{
  "n_layer": 14,
  "d_model": 96,
  "n_head": 3,
  "n_kv_head": 3,
  "head_dim": 32,
  "d_mlp": 384,
  "vocab_size": 1024,
  "activation": "gelu",
  "norm": "layernorm",
  "norm_place": "pre",
  "norm_eps": 1e-05,
  "positions": "learned",
  "qk_norm": false,
  "attn_scale": 0.177,
  "bias": "none",
  "tie_embeddings": false,
  "parallel_block": false,
  "extras": ["capped logits"],
  "init": "normal",
  "init_std_qkv": 0.051,
  "init_std_o": 0.00966,
  "init_std_up": 0.051,
  "init_std_down": 0.00966,
  "optimizer": "soap_variant",
  "lr": 0.00601,
  "beta1": 0.95,
  "beta2": 0.95,
  "weight_decay": 0.065,
  "lr_head": 0.0102,
  "grad_clip": 2.0,
  "warmup_steps": 200,
  "schedule": "wsd",
  "decay_fraction": 0.345,
  "decay_shape": "linear",
  "final_lr_fraction": 0.0,
  "batch_tokens": 32768,
  "seq_len": 1024,
  "doc_mask": false,
  "train_tokens": 108600000,
  "steps": 3315,
  "dataset": "wikipedia_en"
}
Each number is 200 + 30 x the weight over the matrix's rms, rounded and kept within 0 to 999. Layers, rows and columns count from 0.

# up: layer 6 MLP up, 384x96, rms 0.263, rows 55-154, columns 64-95
# down: layer 6 MLP down (transposed), 384x96, rms 0.261, rows 55-154, columns 64-95
up55,118,156,191,217,216,224,216,187,241,221,163,184,197,191,179,211,223,219,217,194,196,230,215,223,172,224,177,221,202,227,140,203
down55,161,247,175,153,169,190,180,248,157,168,216,226,238,247,236,243,231,258,154,219,164,245,178,260,209,201,179,187,159,203,136,209
up56,192,193,196,209,211,198,188,186,208,180,206,217,196,199,195,212,175,212,195,194,219,181,180,203,212,198,212,198,232,188,209,208
down56,223,179,202,202,202,223,202,211,198,215,214,230,201,186,221,188,210,205,207,203,201,201,179,204,221,211,201,207,204,206,206,206
up57,151,163,261,231,184,199,220,266,224,181,194,249,226,167,142,186,190,163,229,190,184,200,161,153,159,170,230,144,207,254,197,217
down57,197,249,187,184,220,158,230,166,167,210,182,179,193,228,182,243,193,230,143,163,226,230,212,224,205,201,203,193,203,155,194,177
up58,214,164,227,141,181,232,171,227,192,176,175,179,188,186,194,179,205,182,217,195,212,217,225,200,223,231,215,222,212,161,249,223
down58,235,158,289,191,188,262,153,164,250,184,206,173,198,208,229,198,203,198,207,231,150,188,146,194,156,165,189,203,176,187,162,215
up59,142,260,266,217,170,207,168,240,199,190,181,216,126,200,206,176,217,188,211,241,216,174,161,239,170,252,202,199,208,185,214,238
down59,192,182,194,159,188,239,228,233,201,200,165,172,160,214,174,191,217,193,207,197,210,234,181,200,221,192,241,178,212,223,185,167
up60,142,179,145,238,208,175,223,185,249,222,207,250,255,157,200,210,166,183,206,186,152,251,188,173,161,210,292,224,249,230,227,232
down60,233,198,225,229,226,194,211,191,231,191,147,216,191,210,163,190,200,244,192,211,244,222,204,258,186,229,99,173,186,214,200,225
up61,206,184,202,238,213,261,198,179,170,185,245,180,211,122,200,241,288,231,228,183,235,212,217,203,188,210,227,221,190,199,207,186
down61,192,180,225,175,219,177,206,195,218,190,208,262,184,218,149,200,175,195,153,166,211,188,175,187,195,179,202,209,190,252,242,187
up62,221,151,177,164,167,195,149,204,240,263,201,103,162,202,202,195,159,198,198,192,189,146,222,173,167,198,226,197,225,211,192,221
down62,220,265,193,207,179,190,251,231,178,181,221,275,195,202,189,200,198,189,200,178,210,243,229,210,215,230,192,201,176,247,190,167
up63,197,196,190,180,212,177,165,234,202,204,185,149,193,177,213,215,134,193,201,168,182,216,175,198,161,208,259,232,179,170,200,223
down63,162,218,186,207,194,204,196,229,169,179,254,268,221,225,205,195,277,170,201,198,214,175,229,203,232,217,151,175,190,158,176,218
up64,149,175,140,210,189,228,161,191,230,210,179,200,231,188,221,216,204,194,202,204,245,201,201,224,179,211,187,217,162,203,153,238
down64,254,227,220,199,191,252,215,171,187,210,188,208,199,219,168,213,184,238,195,187,189,172,227,216,207,150,208,176,272,209,199,219
up65,232,194,175,222,228,222,219,223,160,187,149,249,209,212,189,161,117,225,226,165,170,187,232,271,201,188,206,207,201,224,215,170
down65,176,270,236,186,196,219,203,226,186,150,228,221,195,229,201,188,218,143,175,199,192,227,219,186,162,234,213,216,254,245,183,223
up66,197,204,257,198,201,210,236,206,227,217,224,212,212,139,172,147,159,226,190,167,143,207,183,177,155,177,191,215,188,154,164,219
down66,157,185,177,228,213,215,252,243,258,222,259,196,167,194,174,298,202,163,141,249,176,176,219,156,210,205,239,206,194,218,210,224
up67,197,153,230,223,199,204,196,212,228,164,169,200,233,193,208,201,215,184,215,169,199,179,131,184,173,199,222,222,165,184,204,203
down67,239,213,205,210,235,196,206,203,211,187,189,200,211,206,187,181,239,213,235,206,200,204,214,211,214,237,229,154,172,250,194,179
up68,189,208,215,194,237,220,168,223,204,256,199,204,254,198,189,202,188,204,183,165,147,218,163,223,165,208,181,201,175,255,192,157
down68,196,165,192,178,210,181,211,161,163,174,171,229,186,222,209,236,234,210,204,216,208,196,206,144,208,217,206,182,175,224,144,161
up69,177,195,179,205,264,167,193,210,158,164,268,174,164,176,224,215,202,220,191,178,168,184,222,199,193,216,169,176,224,192,168,194
down69,222,247,175,217,134,192,194,153,252,197,174,157,205,194,202,190,155,200,223,234,244,239,169,174,229,223,186,214,198,171,187,187
up70,219,169,209,240,227,179,213,226,189,213,266,208,207,235,204,188,205,174,203,157,185,215,143,199,205,233,220,239,162,208,179,152
down70,234,162,173,213,187,250,256,191,193,134,171,195,261,200,189,230,237,212,168,201,187,199,176,232,191,204,223,225,199,170,228,225
up71,234,230,179,201,161,206,136,222,217,179,125,191,245,241,152,185,193,191,210,203,179,160,233,180,206,196,239,148,162,200,208,205
down71,262,219,185,210,175,189,255,157,212,192,249,183,171,191,199,204,206,211,224,202,188,260,176,182,317,180,204,179,245,210,181,184
up72,161,264,181,199,193,219,174,215,242,206,234,177,200,174,174,210,188,197,218,180,254,162,182,174,217,115,165,189,193,188,246,198
down72,201,142,125,166,182,235,223,236,195,222,189,239,206,230,177,182,239,201,204,219,196,195,226,214,178,253,283,200,178,167,187,194
up73,157,178,190,235,240,209,143,229,226,139,178,220,155,166,196,215,248,204,207,190,147,187,225,173,210,217,179,243,222,158,211,198
down73,227,222,161,232,178,266,233,208,222,254,231,176,231,187,209,210,137,263,260,188,150,204,152,256,215,178,238,196,186,185,197,175
up74,208,163,251,183,183,210,202,206,212,189,209,232,195,216,143,184,285,186,186,201,140,210,211,192,161,199,189,191,242,252,252,220
down74,166,246,129,187,208,223,205,209,235,266,204,175,178,191,228,188,127,208,204,163,230,159,175,201,217,126,209,210,228,169,129,199
up75,161,161,252,246,187,201,179,140,198,160,197,145,216,204,155,200,209,169,220,212,142,211,205,210,243,220,212,214,213,197,254,244
down75,164,202,146,173,204,190,199,193,276,161,210,241,194,194,183,225,190,201,164,199,131,205,167,225,221,187,191,180,178,222,118,197
up76,279,213,195,214,189,175,152,230,181,199,200,222,189,225,193,130,168,146,213,236,239,203,205,246,181,252,251,308,193,211,194,174
down76,193,175,203,232,176,183,220,135,227,232,225,179,218,184,239,260,268,180,190,193,200,140,187,149,241,219,219,191,167,164,247,267
up77,211,184,191,184,204,194,183,191,201,235,191,191,212,166,193,225,202,202,230,205,191,196,203,203,206,208,217,205,222,193,189,218
down77,214,197,180,199,169,224,209,233,208,226,226,198,190,215,210,213,218,214,207,194,178,225,196,191,205,186,179,192,205,208,242,216
up78,175,227,275,202,214,269,208,195,197,198,208,169,225,168,252,233,151,187,270,190,234,213,188,232,161,211,251,221,180,181,236,176
down78,181,165,191,195,199,203,208,171,223,280,195,184,164,198,150,174,173,224,192,224,241,234,202,151,182,175,210,172,188,218,185,216
up79,231,176,192,225,214,166,208,226,147,170,203,178,187,218,230,191,180,184,285,179,191,204,289,227,198,166,166,185,212,180,207,218
down79,186,205,331,165,185,172,189,188,213,173,179,212,170,189,266,219,213,155,181,182,180,151,154,158,167,183,204,205,222,176,220,172
up80,176,136,151,203,230,217,217,211,189,167,205,202,198,171,215,165,223,128,188,190,183,191,211,226,205,209,215,158,188,222,246,195
down80,191,214,213,185,161,192,192,190,235,202,242,173,218,229,133,203,204,199,256,172,206,178,188,206,150,208,177,239,193,260,209,209
up81,216,145,238,193,206,170,218,212,203,227,204,213,173,174,202,173,200,161,210,160,232,147,239,230,190,163,196,168,248,171,208,169
down81,222,215,208,128,209,206,195,180,235,201,248,191,196,155,173,192,235,185,185,200,178,226,226,207,238,165,198,213,225,184,192,221
up82,230,174,178,215,221,183,176,213,235,219,220,188,145,206,167,189,162,174,201,164,244,128,207,186,170,176,192,231,216,192,192,174
down82,165,190,185,152,177,205,222,197,209,164,181,218,210,175,227,211,250,216,193,208,217,194,259,217,218,181,203,203,171,235,254,211
up83,194,235,181,187,185,225,246,231,216,191,211,209,187,195,232,197,172,228,200,242,209,156,222,205,165,168,135,227,196,209,195,262
down83,179,164,192,197,198,173,207,180,153,265,166,219,264,306,144,236,224,239,281,275,209,178,206,164,215,228,180,164,224,169,242,140
up84,160,224,224,220,237,240,228,157,204,215,232,184,166,180,184,141,207,224,223,166,208,196,217,201,163,222,170,226,181,230,207,206
down84,202,191,175,238,243,183,237,143,227,185,224,243,226,187,224,269,206,210,195,209,160,194,195,152,187,175,174,171,197,189,206,176
up85,175,201,157,206,185,187,241,118,184,216,155,197,177,219,185,183,218,220,189,188,215,156,189,205,247,145,133,199,172,169,239,170
down85,121,239,240,193,196,174,153,262,212,161,227,171,177,152,170,233,190,186,162,222,196,274,207,182,139,252,217,180,222,170,169,221
up86,214,228,152,213,249,190,217,203,176,231,241,232,250,220,220,221,173,175,217,203,208,221,222,177,205,138,204,147,181,158,173,116
down86,221,230,236,211,201,153,171,214,210,187,189,208,206,201,138,170,223,189,196,203,159,199,211,236,205,196,176,233,237,189,183,248
up87,190,225,234,246,221,159,166,209,204,202,189,185,201,177,222,205,223,188,215,173,283,177,151,229,166,242,227,205,180,170,232,209
down87,196,210,260,241,205,185,210,208,208,235,249,238,162,250,190,170,179,236,174,229,177,200,199,210,221,130,160,221,218,197,212,189
up88,215,166,109,245,213,188,213,177,168,222,226,203,202,208,110,177,228,165,159,188,215,223,247,225,212,199,230,200,118,198,222,226
down88,196,234,208,238,260,184,244,172,210,180,192,158,191,211,238,261,282,172,212,210,225,181,169,207,219,145,199,198,193,242,262,204
up89,231,205,251,184,183,203,244,212,190,172,183,295,258,205,261,180,168,160,174,245,201,156,184,209,187,159,207,209,157,211,173,213
down89,198,218,185,208,186,162,197,205,262,189,286,125,141,227,209,172,227,185,221,184,186,205,238,188,173,214,200,187,183,193,205,169
up90,170,205,190,174,171,190,155,115,200,232,217,175,287,179,191,207,194,257,222,195,176,257,191,238,224,217,190,180,217,251,236,232
down90,270,181,160,253,218,211,194,184,237,177,281,225,142,218,230,202,172,185,130,224,203,179,179,180,180,219,218,258,236,152,150,210
up91,189,258,200,226,131,183,231,207,217,226,240,203,273,205,183,96,184,270,229,180,243,197,258,195,174,196,204,178,206,197,156,181
down91,196,102,204,202,182,197,197,191,190,189,172,185,98,199,162,234,198,195,161,235,186,186,199,228,207,202,168,261,130,223,219,201
up92,146,201,171,251,221,194,211,148,176,286,206,234,230,179,185,221,230,187,161,217,175,202,206,202,219,242,217,246,183,174,157,173
down92,181,172,227,177,170,179,200,205,258,156,219,201,155,205,187,161,167,236,223,177,180,226,251,199,253,172,184,198,226,215,212,240
up93,204,150,217,172,219,117,205,194,137,170,257,191,141,211,218,105,219,206,147,223,216,136,259,195,269,221,180,188,196,239,192,193
down93,166,187,205,268,173,177,195,188,178,203,187,173,111,186,250,204,197,141,238,151,209,179,236,242,225,223,249,147,161,200,167,273
up94,157,183,249,161,199,156,203,249,197,233,173,189,224,226,158,175,167,172,181,225,230,241,245,183,199,237,216,226,205,190,165,234
down94,190,191,146,227,205,190,204,165,198,208,222,262,214,249,190,207,221,228,266,204,180,176,125,213,187,205,194,181,176,249,254,186
up95,141,179,201,227,243,196,254,204,234,148,207,165,236,193,235,212,204,108,186,214,170,188,212,251,216,197,189,208,195,194,211,203
down95,192,251,228,220,171,278,182,209,240,203,169,215,201,210,194,165,223,242,144,164,177,174,203,201,164,179,206,255,176,173,195,213
up96,167,219,191,188,259,177,156,225,187,186,205,229,186,269,200,171,175,285,226,224,200,134,238,167,264,163,194,245,206,155,223,221
down96,177,247,195,205,187,200,234,194,212,187,168,164,191,203,228,158,222,234,140,141,206,196,152,241,217,200,203,243,187,145,247,159
up97,217,224,191,197,175,188,178,230,193,181,203,205,169,190,173,174,239,155,224,225,170,194,188,206,211,185,175,151,242,199,182,121
down97,208,201,256,162,211,204,191,212,141,188,190,233,227,223,184,192,202,189,184,191,217,214,217,252,154,217,246,199,178,232,223,208
up98,149,208,192,182,151,235,148,184,214,211,215,191,198,179,188,173,308,182,223,247,229,201,174,261,211,208,232,282,189,200,181,254
down98,228,224,178,230,235,174,217,185,227,182,145,214,193,184,239,201,156,191,151,145,176,245,274,202,222,247,211,171,191,210,176,202
up99,207,127,156,178,182,164,185,174,149,176,147,233,210,189,194,183,234,266,243,256,147,186,175,213,140,182,212,227,176,183,190,182
down99,235,220,222,121,258,187,172,203,139,201,227,141,229,201,157,205,224,198,203,223,263,174,210,145,225,199,195,152,194,223,178,167
up100,145,212,182,213,167,124,169,182,145,248,219,246,235,147,164,256,168,192,185,222,211,188,245,184,215,232,219,217,181,207,200,175
down100,250,253,219,245,233,243,204,189,286,211,203,171,173,160,266,187,233,157,140,203,222,261,146,196,203,207,207,218,217,220,180,184
up101,154,214,217,168,198,221,184,184,202,264,232,207,174,211,162,195,204,123,209,185,275,170,186,234,201,224,177,239,197,164,195,202
down101,289,240,178,208,153,178,197,164,205,161,210,208,243,212,213,210,208,266,172,203,209,245,254,193,206,212,250,154,210,212,170,151
up102,220,172,275,243,158,205,224,223,171,208,210,238,213,179,227,249,177,233,261,170,205,215,128,160,142,211,220,132,278,224,173,169
down102,190,185,221,194,171,229,230,183,229,207,223,183,234,225,196,235,229,204,171,248,168,171,225,218,236,176,196,195,165,139,211,202
up103,218,213,187,139,238,179,176,249,153,249,207,270,287,212,198,195,170,216,182,200,244,210,214,136,174,132,185,198,173,197,191,200
down103,232,222,217,267,227,228,222,181,208,231,179,224,186,260,143,199,211,246,156,221,193,125,230,202,184,222,213,220,207,206,212,196
up104,184,231,260,117,159,228,250,149,252,197,232,197,195,168,225,196,212,223,193,215,216,183,175,219,215,270,237,218,169,236,181,193
down104,206,182,181,150,196,190,144,217,201,180,250,220,205,233,189,144,212,230,218,193,204,209,224,207,202,187,157,248,154,165,184,177
up105,173,171,195,220,219,200,228,163,185,186,182,234,198,218,204,191,213,198,227,218,167,202,134,236,223,140,181,141,191,222,268,117
down105,223,214,203,225,167,204,188,232,171,228,166,183,223,212,155,157,232,252,220,254,147,184,276,204,192,255,161,170,184,202,181,263
up106,171,190,247,178,193,175,224,202,206,209,222,245,220,190,179,184,212,171,228,220,189,212,196,200,222,154,183,148,244,200,196,215
down106,193,224,186,279,217,153,236,171,202,221,208,196,188,190,198,188,228,236,186,190,193,192,230,208,185,273,207,181,206,220,208,224
up107,177,176,227,216,208,201,188,201,180,226,183,204,224,204,197,197,205,200,166,166,185,187,192,180,208,219,213,217,190,217,194,185
down107,200,221,196,203,204,228,207,209,216,202,203,202,201,214,209,229,196,195,214,226,207,204,190,204,180,199,211,191,213,198,200,207
up108,203,210,166,215,244,197,174,263,160,200,186,182,145,239,226,159,193,169,221,232,237,170,211,253,148,221,211,197,209,225,181,192
down108,213,192,267,162,213,206,206,208,218,220,165,238,135,229,205,227,230,164,169,243,206,210,178,223,201,192,229,200,202,163,150,211
up109,175,251,170,235,206,250,192,211,217,195,208,205,267,191,179,192,185,263,234,170,139,180,197,201,177,187,260,228,206,205,174,236
down109,197,186,185,214,187,266,159,241,225,157,188,151,197,130,240,171,186,185,142,216,213,176,223,179,165,238,218,225,214,244,184,257
up110,224,213,205,159,226,211,250,163,226,174,213,185,215,230,167,153,211,204,248,253,140,214,182,207,179,203,221,197,186,198,203,231
down110,251,206,253,235,248,252,192,256,148,165,212,199,236,226,233,188,182,181,158,244,192,215,209,201,196,207,203,144,174,183,183,116
up111,147,183,173,192,212,149,220,166,215,203,226,204,238,258,193,210,162,226,168,206,244,231,243,149,224,215,227,168,166,244,189,228
down111,265,135,211,207,213,149,176,179,208,168,171,205,215,165,201,207,199,194,227,191,133,191,155,179,184,192,209,176,207,167,171,184
up112,182,200,247,268,224,173,252,204,131,248,165,258,185,195,228,201,223,189,251,214,188,154,168,240,215,169,180,268,204,195,196,214
down112,233,144,150,212,215,255,157,170,180,244,244,268,230,180,183,175,205,208,191,156,213,218,220,145,195,252,231,218,157,272,160,207
up113,232,228,176,240,189,190,177,155,167,211,271,220,193,212,162,120,174,164,237,200,202,201,190,235,229,190,184,209,157,206,228,261
down113,177,180,194,208,200,239,167,160,290,248,213,163,142,174,212,217,201,226,161,208,189,237,246,185,197,183,174,226,186,188,244,213
up114,160,175,203,194,217,173,210,202,188,175,156,200,159,215,171,192,186,233,184,209,218,167,249,216,260,240,213,191,207,209,240,150
down114,255,213,176,206,169,198,196,228,226,206,210,153,174,204,173,209,217,161,162,248,230,198,259,161,184,227,257,212,163,198,195,214
up115,201,161,142,189,177,195,190,176,216,213,252,241,218,200,190,226,166,155,190,207,166,230,240,197,137,196,185,193,163,194,210,200
down115,169,192,218,244,198,173,251,197,210,211,175,233,168,202,198,215,210,192,215,216,198,218,204,180,202,181,166,241,210,226,199,193
up116,194,221,130,200,269,216,153,242,225,185,242,184,208,159,149,131,206,165,218,187,170,210,162,158,189,247,222,210,121,198,195,253
down116,223,208,222,156,213,218,244,207,197,193,172,185,200,200,190,211,149,257,163,203,237,229,136,184,219,217,142,184,229,155,183,236
up117,216,218,161,202,203,190,156,241,218,210,167,180,182,231,227,218,163,213,194,241,211,165,217,180,216,160,180,180,233,156,200,249
down117,167,174,197,225,244,199,226,176,166,199,211,222,201,173,199,189,276,196,169,224,186,229,213,189,191,200,196,192,211,237,210,230
up118,187,214,194,211,214,189,198,195,188,205,196,193,216,209,204,181,204,215,206,182,217,211,202,213,197,205,232,224,201,209,197,202
down118,198,193,190,188,161,195,184,171,180,182,191,207,169,180,191,199,184,203,221,196,183,189,197,196,197,186,189,175,199,190,203,177
up119,216,177,213,246,191,205,253,156,221,189,210,162,222,177,243,220,193,260,196,212,181,186,222,149,252,214,180,206,242,213,173,209
down119,191,208,187,147,156,177,195,237,243,220,145,207,197,225,134,172,206,190,205,189,187,225,209,256,187,211,247,186,168,242,212,159
up120,182,229,209,214,223,184,195,178,216,188,182,189,197,231,174,204,196,189,192,228,242,195,155,225,216,179,197,193,225,213,206,191
down120,164,191,220,201,209,213,198,245,177,208,193,176,199,221,198,191,211,195,193,183,202,182,184,215,185,194,208,208,221,230,217,207
up121,220,126,189,207,245,210,259,189,235,187,195,182,250,203,226,174,145,117,261,226,230,224,201,208,159,192,217,218,213,176,219,219
down121,177,219,207,267,176,188,146,220,187,232,219,204,213,202,197,223,217,271,176,217,144,172,209,231,201,193,234,173,169,185,196,180
up122,177,239,182,205,236,229,204,172,217,177,203,202,171,246,196,237,174,244,210,174,203,209,217,213,204,171,188,200,213,166,183,195
down122,186,199,152,178,178,207,258,176,242,221,244,228,188,187,209,235,218,177,199,244,232,199,216,186,235,203,199,190,200,196,217,238
up123,220,220,180,264,189,211,218,155,165,230,144,293,180,209,156,249,208,199,196,228,223,186,188,190,243,145,194,184,221,260,201,192
down123,202,228,183,192,152,165,179,196,227,217,214,156,179,163,227,239,162,177,209,213,160,159,185,181,153,239,208,243,200,159,163,246
up124,187,175,191,261,176,206,227,158,214,125,224,198,222,157,221,227,253,183,204,254,165,206,192,182,188,185,175,191,183,233,201,225
down124,196,227,223,218,180,252,166,217,165,182,135,227,173,256,176,181,161,192,211,209,210,206,229,208,154,209,186,164,177,183,168,204
up125,214,202,156,227,205,130,165,257,207,171,216,208,159,174,240,152,262,193,222,215,122,191,204,175,180,165,293,150,183,187,234,167
down125,232,234,159,174,186,180,167,186,176,144,269,231,181,217,196,208,172,306,244,201,206,183,211,182,189,150,170,226,198,136,229,222
up126,174,171,192,183,159,214,182,194,179,207,166,225,215,228,225,190,228,177,193,215,155,180,182,213,164,219,227,216,202,253,226,215
down126,164,220,217,179,167,162,204,216,232,210,226,177,176,184,156,201,166,220,206,211,217,223,255,184,201,173,199,190,210,163,209,249
up127,182,185,212,216,205,208,228,234,173,201,198,235,194,174,197,230,208,177,200,193,140,192,195,225,223,196,198,215,161,235,197,192
down127,205,224,174,196,201,222,157,207,190,203,226,198,181,222,203,225,140,216,219,205,233,187,201,245,222,197,205,205,183,218,201,189
up128,197,217,244,198,201,219,212,201,191,226,206,207,200,187,222,190,210,222,150,219,244,210,189,192,225,170,230,199,275,182,249,196
down128,234,171,178,243,181,168,160,191,132,230,181,192,197,179,139,206,205,198,234,209,146,216,213,268,158,198,177,198,167,246,164,167
up129,187,191,182,181,178,236,183,171,185,230,180,216,201,130,188,165,226,203,196,247,193,209,236,213,157,169,209,213,229,160,159,227
down129,233,193,204,205,207,215,182,178,194,184,157,238,177,205,162,175,212,178,220,125,198,225,197,182,193,214,189,165,261,187,162,170
up130,167,237,159,199,225,221,203,267,215,177,235,199,206,238,189,212,213,187,225,161,201,178,204,194,189,227,209,214,142,208,244,158
down130,229,162,206,192,209,184,204,184,194,172,167,165,202,194,194,214,206,189,195,190,258,209,180,231,259,236,161,226,233,186,214,260
up131,218,213,138,254,246,207,201,251,250,175,166,247,165,177,205,216,248,170,205,190,219,181,228,179,207,187,272,209,209,172,218,197
down131,230,166,219,210,207,154,169,174,160,206,195,219,231,265,246,180,171,199,177,189,171,184,198,144,185,169,178,216,174,144,235,189
up132,198,175,245,216,175,207,185,233,139,220,234,238,221,244,214,214,134,202,219,210,202,204,207,211,174,194,203,170,201,154,184,183
down132,182,193,171,229,255,196,223,178,217,196,219,145,182,183,200,171,207,165,192,212,200,141,225,173,207,195,222,237,182,226,236,236
up133,119,194,214,230,244,214,220,215,248,187,144,243,224,200,185,222,200,203,194,229,191,200,202,285,179,196,224,214,173,233,222,222
down133,213,146,223,268,174,234,224,242,201,169,134,144,193,220,244,200,183,207,205,143,177,184,247,219,232,185,235,214,124,193,248,214
up134,202,228,181,277,191,202,224,280,223,126,233,126,217,178,198,176,229,211,241,159,185,220,215,246,216,192,224,146,158,229,146,188
down134,186,182,198,143,230,204,186,190,196,188,195,212,169,203,212,225,175,157,213,199,238,221,174,225,187,160,226,225,201,189,181,186
up135,179,201,171,193,220,196,197,200,206,189,184,138,231,145,222,166,180,178,205,198,201,227,186,202,236,208,219,201,206,214,160,230
down135,198,221,166,209,174,212,244,225,161,161,212,190,176,267,212,186,180,190,162,250,204,219,189,196,235,230,208,169,192,247,228,216
up136,158,175,181,212,224,221,250,200,248,247,227,229,196,128,169,203,155,214,195,182,208,218,207,219,163,173,137,228,249,210,190,192
down136,222,200,208,228,148,166,226,192,178,116,157,193,203,183,182,208,233,213,227,178,202,175,142,134,172,215,205,206,210,179,245,221
up137,217,188,209,183,242,221,175,180,202,224,212,228,206,204,172,193,179,213,208,209,235,198,255,214,194,192,241,188,270,185,189,223
down137,200,214,183,186,201,188,201,184,167,236,190,179,192,182,196,165,226,171,161,226,220,211,202,211,182,194,211,193,153,230,239,173
up138,200,216,166,182,179,185,193,155,223,258,218,202,226,140,154,215,173,217,237,206,239,187,193,191,175,198,194,224,209,201,213,207
down138,198,133,152,214,178,229,209,183,198,239,205,214,149,217,264,198,204,179,218,192,280,185,188,219,213,221,177,184,188,179,192,205
up139,155,190,195,160,204,217,192,219,162,219,235,243,207,174,225,178,210,232,240,205,201,184,183,159,177,239,223,228,222,201,184,202
down139,190,234,217,251,161,207,180,200,250,176,167,132,187,170,251,220,224,161,196,194,210,222,170,173,158,217,208,186,199,141,213,219
up140,166,226,229,204,231,177,249,219,181,115,205,185,244,204,195,275,277,176,265,223,235,149,233,217,184,237,184,222,218,223,187,185
down140,139,227,160,163,186,174,222,183,226,206,207,161,157,225,220,164,215,240,180,198,170,138,150,213,193,198,215,246,196,193,229,225
up141,171,197,176,205,225,198,196,238,245,210,177,190,186,214,150,218,214,165,228,226,216,173,217,152,206,215,203,164,199,191,182,149
down141,144,171,141,216,229,228,231,168,197,245,172,200,157,176,194,251,186,259,209,213,237,173,201,247,218,199,194,223,177,208,198,225
up142,186,245,187,228,221,205,164,162,191,228,196,276,212,186,245,203,265,198,163,223,169,164,179,196,245,165,229,190,212,232,192,228
down142,174,166,201,171,191,216,251,198,231,207,239,194,224,184,164,206,131,224,153,228,164,199,213,215,186,205,179,219,195,150,221,206
up143,216,170,205,258,225,213,157,235,179,182,206,185,212,147,199,168,178,228,189,188,201,197,215,204,201,206,247,187,236,199,191,206
down143,205,225,217,208,207,190,196,180,237,217,201,255,187,253,204,213,219,225,224,194,193,199,191,205,234,236,189,236,151,249,181,174
up144,189,226,203,228,219,185,235,222,192,200,197,183,201,219,216,215,200,210,208,203,185,201,201,201,218,192,205,176,183,185,185,185
down144,208,171,185,196,176,210,222,211,210,216,174,215,192,212,200,191,187,212,180,222,201,190,179,194,214,183,194,210,190,199,188,209
up145,175,207,210,176,163,159,177,214,155,211,229,166,283,216,212,166,243,263,164,198,151,210,141,181,186,241,213,214,238,225,165,229
down145,120,156,262,207,178,154,246,199,152,231,224,195,193,135,238,179,176,141,168,235,227,195,231,159,218,163,180,255,170,209,183,235
up146,200,212,205,225,198,187,206,200,195,182,215,205,211,219,195,197,212,213,183,216,214,197,188,204,193,187,203,207,209,208,192,202
down146,199,202,194,196,202,211,198,202,192,188,204,186,189,182,226,211,196,208,201,189,194,202,214,181,205,213,199,205,194,194,211,220
up147,142,160,153,187,171,241,222,199,170,205,253,200,216,143,196,186,231,195,205,174,237,177,221,211,162,221,239,195,196,159,202,200
down147,234,214,175,183,250,223,196,208,180,208,230,197,191,200,135,178,233,227,186,175,215,165,196,237,186,210,223,181,229,180,224,212
up148,187,232,244,245,256,221,201,190,216,194,207,233,169,215,214,237,188,230,161,215,161,152,174,192,242,199,148,184,151,209,163,186
down148,205,195,216,202,204,150,194,130,198,225,190,196,199,112,138,171,199,193,272,262,170,242,175,202,196,211,157,206,200,250,210,174
up149,246,186,219,197,194,188,185,149,180,155,211,161,211,231,170,194,221,168,213,191,216,205,168,265,179,189,177,218,234,180,203,222
down149,232,211,185,205,252,223,254,221,212,208,172,152,162,185,154,161,150,185,159,195,202,234,227,230,227,179,195,196,180,146,279,169
up150,163,160,196,181,230,188,199,220,231,208,175,205,183,187,234,203,160,228,188,191,195,197,138,162,209,195,202,228,189,250,204,230
down150,187,292,208,166,190,187,172,189,211,191,181,207,235,200,156,222,209,192,171,163,181,212,226,216,236,188,170,162,236,177,223,221
up151,224,217,228,232,199,190,226,173,229,232,189,233,207,243,153,157,149,248,200,222,162,209,161,202,162,248,260,183,214,306,205,172
down151,185,160,183,217,184,188,223,101,189,238,360,207,137,154,236,157,248,157,166,200,215,145,210,184,237,224,200,162,241,153,208,191
up152,213,141,214,191,197,212,153,139,208,215,166,200,203,213,170,197,178,195,245,229,225,157,164,241,179,233,230,169,209,194,212,241
down152,207,220,199,180,188,174,205,169,204,237,245,196,188,198,198,216,209,202,227,208,209,230,224,189,219,220,196,213,238,206,209,192
up153,205,214,290,211,175,214,167,237,152,111,231,130,207,201,190,156,187,247,175,188,185,217,186,175,154,241,212,216,152,232,142,199
down153,191,103,171,252,171,207,206,204,220,190,194,202,192,203,200,202,236,212,203,179,185,169,225,226,191,233,250,255,170,214,199,257
up154,190,197,179,156,197,202,175,206,193,255,214,216,204,192,201,150,187,202,208,187,173,203,186,202,142,196,217,214,234,208,190,176
down154,205,189,227,191,255,198,166,175,206,175,127,238,199,170,218,212,203,212,204,205,203,191,238,213,207,158,191,217,190,180,178,218